config.toml
norm = "rmsnorm"
init_std_up = 0.0207
decay_fraction = 0.765
doc_mask = true
max_steps = 3247
Each number is 128 + 32 x the weight over its row's rms, rounded and kept within 0 to 255. Layers, rows and columns count from 0. Numbers have three digits each. The size before them is the row's rms in percent of the matrix's.

# up: layer 10 MLP up, 2560x640, rms 0.268, rows 1345-1400, columns 256-287
# down: layer 10 MLP down (transposed), 2560x640, rms 0.13, rows 1345-1400, columns 256-287
# gate: layer 10 MLP gate, 2560x640, rms 0.247, rows 1346-1401, columns 256-287
up1345 093:125146121166121097127116065085109161106102160106163114085139083100128085127130125116116094172130
down1345 096:121097150109126111084135174170103100170174151121184140140082125165182088133083119123145064088150
gate1346 097:142088108114123110078085110211156059137164153109163087066163118153142112129117090051139178136160
up1346 097:166130180182170106142148134174119146125120139163131104175132142143166098170126133106157091133133
down1346 096:130160194115099081112059028044139153140090200127155096160099134124082129142138152128197178141074
gate1347 103:125102080165176054161115076136097146123151122110144134096122140102168052145070134087133136132139
up1347 107:119143094098139151118204090141152097142132135112083151095111153126138138146146100188173110164142
down1347 104:106126113170169179126211126130164122103111069088133118090143161135150069149084150149154145113141
gate1348 097:101117111108076121110168087153166102122130120133095122133077097125111139103185107092131143078113
up1348 101:120165108149160161077115091162195138114113098083059101087083132147132132082098087159129138128117
down1348 101:154135087143151144193102177113130116093112140113135103137079138124133122149165190104127177143118
gate1349 103:115164115146133152134117148144152114136142118172110167163084138151139106128134128126081187192164
up1349 104:060110085132095155110046067116149110060099141096117091149136183146105133103056093110113054162088
down1349 105:072115137145116124103170145066136042128188081067084095069188113134129138073143164136122102108064
gate1350 101:133143115092059136112093134197142074134138116092184152157136168121146137112129132085118098129165
up1350 097:105145140084122131165151125097121147082137170141149155082117175198105137118144138129113148148126
down1350 102:167117161109061109130092110134145092135140091108124105159149138124143096085162129099130162163124
gate1351 100:128165115154165134146091103149124153134125121084095114113114135122141094117128093092111182114140
up1351 103:155190096131101172093093080165210139124116139139143156177137116056108158052112156142169076109129
down1351 105:143149142133161173141155147113095127178133188092122083180161152103183168084151150190097106125131
gate1352 103:165183094093149108120126170105179149081048089152115082081104135151126124135083164106140140092062
up1352 104:141138105094122124129190165084149137127072158149161187064109105180116092142152131092142131146082
down1352 103:090145084139064153093206095162136114152083127182113104122155136129179168131096173109086140170148
gate1353 098:236159109153129158126119104125120118147143115168126174130166097116190119144137069130102114065104
up1353 094:122124097162081100105107167147127143130148133125144140119132132155200099143132114087187139131076
down1353 095:102106136131117155149133098087191095160084141163200138152119134125155128187133074089157117145131
gate1354 099:133162158056100061094129123167118083147121142124081139148040143139085118114118143135120139101154
up1354 098:133130172140142132117150090116157102098195191106178095098090110112117108176159082120175176140181
down1354 102:154116079183103116190073114118101118158091113109122177088173111181127131088119187126089160096132
gate1355 104:141089108157069100116062150123120151145093089128167138106157108076106210177124214129159087073123
up1355 099:156121177102073144164138110103133121103172173105119089139105144161126132147152120182138145172171
down1355 102:123138142145130123163117146108130132154119075114097093125098133151080127223138106142154111161136
gate1356 100:169196148062105188203162182045104164118125151136106119209115117125138110121158095138074142113078
up1356 100:127133081134121135129095089140122147111147114100116139180140141211060131110116126106193133057134
down1356 100:150092104145118130115143116082148118190138133077142129202111128136099139138133085098110086120107
gate1357 100:124171116121064134110114081163114125126131103125184115172128108185182049141075127164121133153152
up1357 096:092095186130168127131144172123132157162084130083125119107127137085173118111126091125139084133142
down1357 098:163042094128152145134169156040082153113111067154118106104113119150128130160137085060157116141122
gate1358 103:146118138111126070177115137123149166163164160158146124203106136143081068112065089127106176091177
up1358 095:093104149120185148106044137126115156124127135128144098073155149110127128185091036129141179146116
down1358 102:133108115146182156190171150134156176145150109113122103169107119095094055115109110169152119099152
gate1359 093:164132088162153143104140105205136132095082098107094155137123140113097127130130141088117106093131
up1359 088:082074165129136074154118203177132161110158085104128142069122093131058121112121108060148115120121
down1359 086:105165130121162128118126182120165125142060160089085098135106065227143138089107134090130115185098
gate1360 105:160097130151105145151146138140129168130121077170163120157114116135126115089124163122118120104167
up1360 101:107140081174131118145121101099090156125080104140110093140137152139069161157104055079102112051158
down1360 104:173160144154175150146125130148077187099160205175185145181116162146132090092167093147148121139163
gate1361 102:110074145129134086123066076151099085129105034137158054138120113101137132132155130108124135135121
up1361 100:121214100120163208070096162122192156186134136167129178111110110175127125164105067140160175098149
down1361 100:098216089066146168097104124139183143112113092089129119149115154154107076127135068088157125107178
gate1362 100:069110115132093109106106124097138136078087141172204100179164121091115178125132206150129066113083
up1362 099:139126109128180111141144117116112083143200123153098159076081114067128074139122118128172093183158
down1362 101:064131133158116039187160171148170134124070153110111182111101126133077141092127142140133067168131
gate1363 105:107159101113061152131103177103073145130075051054160172116095143117120107148095158131153132168118
up1363 108:158116127130130077236193129122105125177106092143134118116126100174161147189105120104154138177149
down1363 106:178108111187142142124167134134109095108137076169130124206145084134144093108118168096120135206104
gate1364 104:097123130094077151103040181132129114140126159133125093094081137099174150107084130148100231181119
up1364 105:146101146126133110108177133108130129126131097126103177068118110155101134152138130099111118094061
down1364 102:133119070119166140142117146156168106169097195088163122171132157160127127158106087072129136147131
gate1365 102:116128125161167133139130079112126108092099090112142196141117155135181094110189110092122126068106
up1365 100:134148104154150149152072111179082159104199063087140158145180154094121092161160076153163166095099
down1365 100:114151099101075156193113163167164159092161162158111164167178142101075114146150097095104133100179
gate1366 104:156130150188114177110179073102156105167134167076129187123115167175148096146135154144175128119164
up1366 103:085089119058115147118089144129106129152121120141085120165104098112062151096112150152122162137079
down1366 102:093173124102121119113128128089125169158128156172076101055078091081093131156134152170146097182117
gate1367 102:151115091155094056089193136160073126119095143116100139143147177108162107151082093121116118096136
up1367 100:153152144066114106138135056112139067092092122168143091092125150113052157160137121164091165113118
down1367 100:130150088165110145108115135114088095133164092089112150127133147122122105124107126141093159158100
gate1368 098:117162102129081098106101036175154097146160091121177083101115114067143097123180160175155178151134
up1368 098:136108120104130132164116053099126070149102147138121126096131124129156120125146084097109116153138
down1368 099:130096105164115105143088128099145129105095211086116084148085143085137087188139114096128070172128
gate1369 100:142099183109126121105087164181098131117126131152123051153137114137080168144145137106059150213101
up1369 096:036172111077087126134158123149087084103152094125152165164160146132161030187151117150129061136165
down1369 095:181141206144141149088087139114095106138110086206070118148158162144106140044198106133162184058110
gate1370 101:074119129075159134102124071083161155109163108090121110105110179108160161163111194165154117137117
up1370 099:121125184102131139072199179097175130109165140148162080059079111180158066177170153186168116129092
down1370 098:147157132098111121137128097113116150144160075105142108068140103124133099092179141185117145084151
gate1371 101:063109140122149172185157133138059122129134104229109145154116195086190132166182165054149178177119
up1371 098:122134100108145104188123099185148102126095146112131112146121128068143186141142116078184107160129
down1371 101:136076180112098129108162136110104136128146155201132104155155099183070131146073093057156083187125
gate1372 105:182107082129101071124141103138116121164148118129156146112105083111093093198160151052131165128131
up1372 103:175094163102074159151114129095074140164158108064134137078161127115101084162158144154153035145131
down1372 104:134121220128135118051113116135176130139180084067137173098093060134106171130161140115102153143117
gate1373 102:160159108134118119188161138097142077184106089106115126151114140115126135095137080108177146153125
up1373 101:166095158157110108126118135168153143107105117137149096190115139137155104085119085170049123171205
down1373 100:107070116136116089075144140174158142130086193086171097140144092144158174104103117126117150182189
gate1374 099:144074161154110164128154106151115195079099163115176140124124098019148113163111094143080120154100
up1374 094:095078142138100127134133149154111112134143112114102167161159149056150100152145131129132111135091
down1374 095:087148112127125117113106162153084092104148150114152106152145093106201150147100202122107075175148
gate1375 090:133077175114097081120215186125111120172122120104075105109168157083107086144112101120138117208148
up1375 088:095135148164148207138106163137138121181137091098106086134115130122116110155107108117097135082121
down1375 093:179149104149090106149148160092116114091124149119087151109117095110153111171111119179123101108152
gate1376 097:186135077102094180076078209135109136147072128075144128190153141108091156116090102081108149141116
up1376 104:146111057153137156168163176120124138126150163141079119088132140076098159059152114159091171152179
down1376 105:104157115176117177172153142059089091092124144105116135100099119121146087109168147161173126135113
gate1377 098:104170119145115131105093133127165109086109160107136137136155172132157150095132100179099160190183
up1377 100:156175156159150157162095133141074192148090139076191138157130126118147157205120072126101160089208
down1377 102:150167136132185160118084154176117080117109132105062158173166149187115189180163158161149158109132
gate1378 088:084086171112044135148157197212097119130071120157178142135115108156147152087108139110136158126119
up1378 092:161164127116089114127126171132198132154120093144135200124138116122112093122113114115172164082178
down1378 096:130165143132079159183090093105135129115061129084087139091122097098099120164135086114117132106125
gate1379 102:142151153123109128098157105164123153142146119061084125066096070165113119117094162044178101052145
up1379 101:162120085124158158118104149149096118082108141121118147126071161105091156124176157063137077047101
down1379 102:171094156086126106111102137092167111137110139129101171138094093121116112067063087135087151144171
gate1380 103:122103116110095070086140121109093146175123124197113131067080117138159118143140147076135170113166
up1380 103:121123108119128153122128031088124139187069115137111109124092117092111121122135107150188173124050
down1380 104:103090152138146105128128116093168091150134136117120112163157137077166099138160113159177165103149
gate1381 095:124132119082110131115072151104157145126155134181149142126166176123095181147129079145159110110149
up1381 096:127087093069159116130120143137179139084065122080144113147122091140077104171127127138095149121161
down1381 098:119119162123101080157165125139143150158137135113117058124112143163099110139118076151101145094120
gate1382 096:094182095157108117118173114115150166080123099177113068205179178108120165160103175007073123090121
up1382 097:115108125179153089125159136134118112081118111140134180113128076184094170147167111153108165105091
down1382 100:175112117205142119135177035148159095176084085088119100127099108146184113191189110118107176109151
gate1383 095:110105131162103127115170115095141094172170120164165167109111143142104144183097131071092097201116
up1383 094:108136133085165166125105149164104138183150143224127122126130082174080074114152138149137148041102
down1383 096:163082142121167120162155081112138127172133131096150160141089123184122112152169119097140076116088
gate1384 098:093084076124142089150124036125144119116113119109073164147144143117117146137115139099113132090118
up1384 095:168133076123184094175149119151105051171096084089172125083172153149149136049090136098132180137118
down1384 098:144163093105098165134117094177136129109101146094127127105150130160076161083212138066147147126111
gate1385 100:170148122119139088167153133164175110158085100144102136141129143091125112109154069166115191123125
up1385 106:148173201172106169142110107151165150154111121112107138139192103189159138108150116120113164108093
down1385 103:140104078107162164125214068159102163146156116070111090096126062136119124120135112141148069127123
gate1386 105:077125114141126092121081152041131073153154092133100129129137109094088096072168102100163152137121
up1386 104:151105119136202148119105126112090125145133044122094123110134151113136104074139144107135121163094
down1386 104:171130116118148197090119141123139133178139168112117194131130084127091071064146167131148077138164
gate1387 102:129122076127103148136105106126157135134109180121120079109126144105122134116091152093122152137164
up1387 100:140116217150101084162168114085143112078113138122146134162101125127054102170136106163162120123113
down1387 102:174103139151158099083092116145101104109123120175097160132093111175070092054103121125172150123139
gate1388 104:111106086131121075185146163125111139127185072095149095123138114093087182120115126022141144167196
up1388 105:143106082160060103107157140179125118109195196140150183061127130189093141155126160111147152102160
down1388 105:134112093139145101134172167138161155128152192170116184101135149170131210124162161087137169111146
gate1389 099:146138113132086091126123141170133039125185195108126190139094152154145150136119075105121130177098
up1389 103:100066114153075148107174067122065159111097116157084091091069155178119086174144095209157145120151
down1389 103:158119152085073135155121136188093116140129151139124123156181140152137078141110073154109088165139
gate1390 102:096112075070132098106139179068135188200119123089176178175095137165113144139128190094099142130105
up1390 102:094142139102113107146156185133105169152093174124120186221108158168147110136166145138111183073118
down1390 102:092139133092117111132095129091114185145153147052106170083111139127168142072141114136095132137154
gate1391 103:129079056126121112088161115104072100120125190136063123111129096134133082117140085148105096098076
up1391 101:177115086202084124144090077188157101081222117156083187122118098119156123121168188151215166164077
down1391 103:150125106119108135161122084132149156081115130070146093160140143120157166160108146141177100151141
gate1392 101:091102106073107161123092142125134133112132138062123061125120187138120111096204135105138122132161
up1392 099:091112136145168147166171091085147089125212131152180110124103095095157150106127117072130109125107
down1392 101:092036153110164144137171100126167179171136105144165113143127183183099150202083150132192097145071
gate1393 098:067130103134106066114127120204112102093139104087156091136212219100175169129055106125161180161157
up1393 101:165185089160061102128051147132162097112145148134063114125126065127183067092140127130151127141126
down1393 096:111107139034124131089100094171085134183119111095102131160068103172161110082129132160127179157085
gate1394 097:094105181128157140126177121131151090129107063117122095114122147181123062121115202088076058073154
up1394 095:117104111182091109131098158113187115134156202179157092120164103087147141080160111159107078146168
down1394 098:137085065199140177200102146156141181143157152098104107138133123136079156143158152140137109108123
gate1395 097:111165112173092133156091039014143059081182137118093129136122129223122106115143143148173126180124
up1395 100:126099131089163130155108164091093108124150125142161159146075167132099185120122162081135172094110
down1395 100:138101156138171150157078124099132127104074143133125164150099158123146176124101063084151185105171
gate1396 096:113149113158073148138148140150127093118120141162148180114076120121114093126152183122120103142134
up1396 095:181162151172145136123193105183132097153077120144112117127111138129079147117155126141127133091131
down1396 094:159112100142156141166093134207151114128095137134127123071103124088096179112118094135145144123129
gate1397 099:068130138124148173165116087116121117063099122150133150141085150141181161135083104188137161145102
up1397 097:097168171069150083149111116141103113069141165167137182139101127164123107096149163107124089104195
down1397 097:159112181136131107110173125136123111094089125190150177202136137152116069138142142127136140152140
gate1398 098:162161116103155102132188154139103144138090118157089179119104189141121156124128122092110081164079
up1398 105:131230091053154100099131078079133141153125165104102078156150167078148190162118109128123093071110
down1398 102:137169075158122086142131101070115132140149103143131147138132109103168140142178135126133107116072
gate1399 100:131133099093171113129131137107081108127079137059127096173162138136161090135089120154132116101099
up1399 098:135116101111114142154111099083175140132193106169100105129150075070110127083112163183159098191111
down1399 099:125159172158162132112102203169155103150187094160171154163110154113118188069114074144147097137134
gate1400 102:179105107162112131135063130122094110136143126162111129145101112138126155140142077156138149155125
up1400 104:102151126149140111118107166150132135141096116108131122167124099189140107150041127189157103116103
down1400 101:115140091108105148090048156079139120126103068161153158136086153141135163117117117092154143156174
gate1401 101:107083167160165158174143125165165090159088128103102111112101154126101135147111216100063146111079